Part of a small language model's weights: MLP 384 GELU, vocabulary 16384.
Each number is 200 + 30 x the weight over the matrix's rms, rounded and kept within 0 to 999. Layers, rows and columns count from 0.

# up: layer 4 MLP up, 384x96, rms 0.238, rows 45-76, columns 0-47
# down: layer 4 MLP down (transposed), 384x96, rms 0.301, rows 45-76, columns 0-47
up45,221,164,219,266,165,191,246,170,147,165,213,189,175,199,173,188,210,201,205,168,158,201,194,229,159,204,172,162,227,162,195,174,222,189,206,174,113,199,235,186,190,217,227,248,245,195,196,263
down45,214,192,212,233,214,240,199,219,169,180,156,227,225,161,198,214,172,231,222,185,208,199,197,206,212,182,175,225,204,223,188,205,203,166,169,204,210,117,216,175,235,186,218,218,221,237,192,207
up46,154,201,138,172,222,234,149,202,162,215,215,145,149,257,239,210,174,209,137,170,227,192,228,198,210,214,232,203,180,235,194,221,183,234,154,199,264,141,195,220,178,246,209,188,219,215,215,235
down46,227,190,214,205,183,189,211,181,214,183,265,225,186,200,213,193,210,165,208,211,181,173,148,250,263,170,194,191,186,214,171,166,216,202,241,212,235,266,196,199,203,160,122,187,168,210,165,166
up47,238,202,275,137,210,238,174,159,193,160,216,154,183,166,183,188,206,218,162,224,156,167,197,212,181,202,153,223,185,284,218,210,172,257,134,205,162,180,141,203,187,222,264,186,165,223,207,208
down47,202,207,218,150,214,150,103,231,250,213,168,204,237,168,197,171,190,184,208,194,218,211,185,152,194,254,186,193,234,203,186,178,194,187,157,235,179,180,141,276,153,232,231,200,189,210,184,223
up48,227,227,218,249,196,184,181,249,179,173,225,224,223,185,189,223,203,198,212,203,194,172,208,163,230,195,150,224,182,170,212,163,207,176,215,254,161,182,186,238,238,207,256,183,285,197,218,156
down48,217,226,187,173,224,192,210,215,228,208,226,249,238,204,157,277,231,146,181,194,218,168,193,137,269,214,143,166,235,193,194,166,192,247,189,240,161,161,166,150,173,190,172,160,178,175,156,209
up49,231,196,175,203,191,253,141,236,212,201,167,198,177,247,201,246,198,199,212,219,193,213,173,231,187,187,131,172,208,247,205,215,190,198,203,176,203,189,231,212,205,190,189,236,207,230,197,203
down49,199,232,237,217,194,200,203,229,198,228,211,199,224,175,215,174,254,219,235,185,216,213,184,251,207,204,161,165,177,190,188,213,167,203,224,200,213,169,214,225,186,216,178,236,250,203,173,209
up50,194,182,219,164,225,164,171,221,170,165,215,190,202,173,221,189,199,174,193,193,191,189,232,174,233,191,225,213,209,213,230,175,213,195,151,185,238,198,192,161,206,192,217,197,192,158,264,224
down50,199,124,158,174,222,234,205,205,173,230,186,224,216,200,163,209,237,199,208,235,230,168,189,180,200,225,164,191,207,196,159,215,207,247,228,178,195,168,201,189,187,214,165,188,240,200,194,207
up51,257,187,242,181,140,218,206,216,221,258,172,208,239,176,151,216,243,200,158,224,208,213,199,236,174,192,227,216,191,183,144,165,232,221,234,167,229,207,163,215,177,251,228,171,201,185,240,230
down51,197,192,205,201,186,241,201,230,188,194,155,189,226,196,176,170,246,218,239,181,192,183,226,190,186,189,227,176,212,139,150,241,180,188,149,209,189,182,203,211,191,209,230,163,166,181,195,203
up52,275,182,206,196,200,199,213,197,173,186,214,202,155,150,261,240,203,163,141,237,204,230,212,252,140,221,178,276,191,231,159,188,139,211,164,195,190,212,239,191,244,181,185,199,264,158,208,253
down52,186,163,148,201,205,164,183,186,275,205,227,209,191,222,186,202,210,200,239,190,220,217,256,150,178,175,251,155,191,195,217,236,209,166,157,233,216,151,227,208,199,223,191,212,215,214,190,231
up53,219,203,235,182,227,146,220,145,199,227,159,188,138,273,139,183,168,223,129,203,168,242,192,231,173,204,181,206,214,205,236,155,196,178,206,187,208,168,174,193,191,191,216,219,199,220,207,194
down53,189,206,192,150,192,190,128,211,200,217,157,218,195,259,192,167,198,165,164,199,231,161,244,212,173,179,229,196,186,215,172,207,240,166,191,228,142,173,244,248,205,204,163,168,178,161,186,179
up54,166,215,193,286,179,187,252,164,212,225,259,238,140,199,131,170,252,196,242,193,175,237,177,160,186,255,175,257,220,212,196,182,174,218,178,158,201,238,196,214,236,218,207,221,240,194,236,204
down54,205,241,188,184,238,177,144,224,203,222,225,209,218,257,159,174,200,180,209,170,166,262,168,192,220,164,175,184,338,190,158,239,228,229,159,174,166,221,243,172,217,235,162,196,249,217,229,205
up55,250,210,167,172,204,166,222,151,206,249,209,228,299,147,172,189,173,242,196,196,190,223,229,232,255,171,195,199,205,176,175,202,138,241,202,238,207,257,185,156,210,209,194,211,237,203,263,164
down55,211,190,190,223,208,212,147,211,175,171,188,218,214,208,201,208,252,170,195,141,180,170,231,167,191,199,187,220,200,191,234,281,192,200,202,195,153,158,192,213,243,225,193,152,187,226,199,203
up56,233,219,154,205,206,222,248,127,188,180,222,218,140,204,163,191,212,200,201,256,191,174,168,151,118,142,217,191,219,209,225,215,207,191,258,234,207,227,179,174,243,298,178,189,182,225,248,208
down56,177,243,186,187,197,188,180,210,228,212,202,186,243,173,213,190,252,253,206,167,249,190,211,148,204,241,178,169,229,185,210,166,227,216,182,236,157,210,206,234,214,217,226,218,209,186,200,146
up57,195,170,204,192,204,166,221,197,184,249,183,227,203,169,158,179,181,187,205,185,164,179,227,175,185,228,150,237,197,205,215,188,192,226,218,202,195,212,200,197,189,187,159,231,200,189,218,240
down57,224,203,182,171,202,167,219,233,205,242,202,170,172,190,209,186,182,224,201,209,197,154,218,199,129,152,168,258,199,213,198,217,188,192,217,147,193,222,231,198,194,206,193,239,190,146,217,225
up58,247,171,156,165,251,160,208,199,246,215,197,170,190,148,162,178,269,160,202,191,148,178,166,163,165,213,225,199,160,221,235,145,205,237,223,152,225,195,224,183,199,265,142,216,226,173,214,216
down58,180,143,181,163,244,140,153,204,161,208,188,259,177,186,208,188,196,219,204,172,171,223,139,199,220,181,220,212,126,224,160,203,224,183,223,200,217,263,220,246,201,182,206,173,207,176,188,188
up59,180,221,212,194,169,143,197,207,177,222,215,220,185,204,197,146,132,228,165,153,210,162,216,147,217,179,198,216,205,217,266,187,228,207,181,128,231,167,130,205,194,189,153,264,220,176,167,213
down59,198,216,151,208,159,203,192,262,200,165,232,207,247,216,260,187,136,197,153,172,235,215,183,175,181,208,221,243,253,156,197,192,243,202,175,174,178,182,170,191,135,179,165,208,128,207,149,208
up60,161,173,206,222,222,187,163,162,178,152,155,155,157,197,200,172,221,269,163,255,211,198,182,158,226,249,177,199,212,139,281,159,194,219,161,197,177,247,222,146,205,246,178,215,204,219,206,233
down60,146,169,167,201,191,194,204,269,217,239,208,229,219,166,206,188,242,164,205,221,202,197,159,207,189,185,172,202,299,117,122,188,216,191,243,166,211,144,163,215,139,182,152,170,196,219,161,271
up61,194,205,230,184,164,156,247,174,214,229,197,219,204,181,234,138,195,176,171,199,133,174,227,185,207,192,229,212,157,161,244,154,249,270,187,180,140,179,176,212,251,236,190,172,184,179,204,212
down61,224,250,189,215,204,217,212,224,215,173,189,226,227,140,286,167,165,171,221,193,138,171,257,247,203,222,225,215,142,177,181,183,153,226,229,167,208,170,188,139,184,186,254,169,141,230,168,178
up62,225,149,247,207,214,231,164,267,245,193,215,249,180,195,217,194,190,231,196,216,229,220,207,209,172,230,203,187,190,190,188,204,191,215,185,206,201,153,223,209,202,167,213,198,264,155,238,208
down62,235,115,203,228,182,193,168,236,212,145,266,173,196,219,209,178,209,224,175,258,190,218,178,149,214,233,173,224,185,190,195,169,225,179,167,204,249,202,191,239,266,162,254,157,240,160,181,189
up63,263,185,229,213,222,201,167,222,133,229,228,180,201,183,189,192,149,198,202,241,187,187,189,183,262,241,242,168,175,226,215,196,220,179,223,224,200,160,141,163,280,200,184,188,251,184,192,160
down63,219,248,212,200,189,198,230,158,182,248,191,161,183,238,223,196,177,217,197,232,259,172,224,177,196,162,197,187,281,194,213,192,255,165,192,222,205,167,215,187,184,158,143,212,208,156,187,200
up64,205,204,226,202,198,183,170,214,210,202,202,258,94,234,178,182,265,209,167,232,220,186,216,223,185,181,215,240,238,231,175,219,171,194,205,187,247,218,200,176,182,232,199,231,194,136,171,240
down64,203,188,213,215,199,215,195,208,181,203,174,200,285,164,228,191,142,197,238,208,176,212,273,175,198,216,212,203,186,172,187,172,215,153,224,193,188,208,240,208,188,231,197,187,235,213,219,212
up65,200,196,293,213,183,245,199,220,194,210,211,244,221,174,155,231,220,168,209,167,160,195,252,211,171,225,201,275,198,168,214,183,204,227,179,189,214,237,239,187,193,195,159,189,217,195,208,213
down65,154,255,170,241,204,204,207,220,220,220,180,205,155,203,187,202,202,194,184,159,216,226,194,176,241,132,228,206,208,214,198,225,163,183,204,183,116,199,247,199,174,216,182,194,197,173,249,172
up66,198,196,221,233,161,235,234,175,181,211,203,136,274,212,156,246,232,154,133,198,204,209,191,270,197,194,281,238,218,225,187,170,157,192,297,157,182,228,175,139,230,207,135,231,197,260,261,125
down66,158,197,158,159,261,188,202,165,232,221,199,281,196,205,173,164,202,244,231,124,253,217,209,175,200,158,208,182,186,228,179,243,209,168,169,196,224,193,220,219,146,185,200,215,202,191,176,210
up67,236,163,225,206,204,199,259,187,170,156,228,189,199,212,204,151,157,199,219,213,227,211,178,186,176,223,218,241,141,191,221,181,216,185,266,179,204,218,156,182,222,238,178,193,182,180,230,231
down67,168,220,217,191,192,270,201,236,219,182,214,193,140,175,192,213,216,215,160,226,186,194,208,277,188,237,207,186,194,221,231,264,229,195,178,224,189,195,233,183,252,198,218,210,199,205,195,202
up68,202,219,213,183,185,182,232,213,170,213,208,195,189,230,175,205,222,208,151,208,225,195,215,157,197,164,224,243,201,170,194,212,254,243,187,190,211,230,171,204,123,178,197,218,169,173,224,186
down68,133,165,181,185,221,217,207,274,175,204,168,237,201,159,184,220,188,251,210,212,203,182,207,218,250,187,213,183,279,158,241,237,183,253,188,221,153,202,179,244,185,170,206,205,210,203,182,208
up69,235,165,227,174,142,198,246,193,204,173,215,166,171,194,217,165,223,189,220,167,222,194,195,177,229,204,190,208,228,193,184,186,276,189,187,190,200,227,193,153,195,226,211,183,211,236,186,237
down69,191,182,175,155,211,185,202,227,193,204,227,203,184,169,174,175,202,171,235,169,226,159,133,138,155,158,190,218,185,160,192,208,247,178,165,190,223,191,197,197,180,208,216,203,198,229,148,210
up70,165,182,200,212,207,172,192,251,190,169,262,170,175,184,167,166,221,155,177,169,156,165,184,214,201,214,207,182,192,162,210,238,177,246,185,210,231,215,192,206,216,224,218,199,225,227,181,167
down70,184,197,190,167,201,181,193,228,232,197,209,191,169,190,189,205,184,206,234,182,170,152,204,144,202,177,208,200,238,225,200,176,226,173,162,212,251,223,262,253,248,229,182,206,188,226,186,227
up71,186,222,247,191,210,229,233,247,152,125,239,156,201,191,243,222,255,214,116,169,179,166,252,163,143,212,184,249,208,171,175,182,201,177,158,218,199,151,236,197,242,231,227,226,206,189,159,264
down71,255,209,191,259,232,198,191,232,248,236,225,160,141,178,240,143,176,199,211,228,215,161,205,254,157,261,125,289,140,156,260,215,202,229,143,211,249,132,241,198,280,294,225,197,243,186,146,213
up72,202,224,191,204,216,195,242,222,189,181,159,188,226,196,191,207,183,210,211,162,220,141,207,179,125,222,231,185,169,175,193,158,195,179,174,181,194,198,248,178,194,211,194,182,206,189,180,212
down72,195,165,237,205,197,247,176,196,194,213,185,218,193,119,182,218,213,195,202,231,229,229,174,212,235,189,190,202,248,205,196,188,171,187,215,195,198,207,183,144,236,165,218,202,228,203,221,178
up73,215,212,225,209,170,210,187,134,156,183,196,222,225,226,137,238,188,219,235,188,216,208,196,169,196,123,179,215,213,200,200,196,214,183,194,211,243,221,200,229,208,199,187,196,204,208,234,178
down73,184,257,208,195,178,206,188,215,234,205,214,211,146,249,201,149,212,228,195,237,166,183,179,174,185,232,224,217,167,220,225,234,164,209,175,255,208,223,225,250,161,218,204,194,148,198,192,214
up74,222,169,228,184,241,171,190,173,154,221,181,173,281,164,182,232,153,252,201,192,196,195,208,236,209,150,216,232,154,214,208,230,152,137,194,210,219,182,225,193,225,200,183,217,221,182,183,204
down74,176,204,150,211,218,214,212,236,186,223,217,193,117,196,149,234,224,192,194,204,178,195,193,191,182,198,177,189,221,174,194,207,210,242,222,214,181,228,192,169,163,206,230,199,165,180,184,222
up75,195,226,136,204,212,177,192,252,166,200,187,154,215,216,235,247,184,197,153,187,220,203,154,193,207,231,229,203,216,187,172,181,177,188,227,206,222,222,165,198,196,225,241,224,178,230,214,170
down75,187,184,173,242,207,177,213,193,252,155,209,209,233,192,203,196,224,187,231,262,190,179,231,161,214,225,145,189,201,146,201,193,232,210,187,167,187,189,241,201,216,222,162,266,185,245,206,225
up76,207,178,228,209,134,162,241,193,207,196,240,208,253,178,222,206,189,169,194,169,194,193,209,230,207,167,233,212,261,193,199,202,231,240,141,199,178,295,227,196,200,168,186,216,202,242,188,159
down76,176,173,206,216,194,213,188,160,172,211,190,142,185,251,153,189,165,190,182,171,245,219,183,176,232,235,279,199,129,130,190,202,204,215,187,191,237,164,154,195,217,180,243,274,209,192,159,234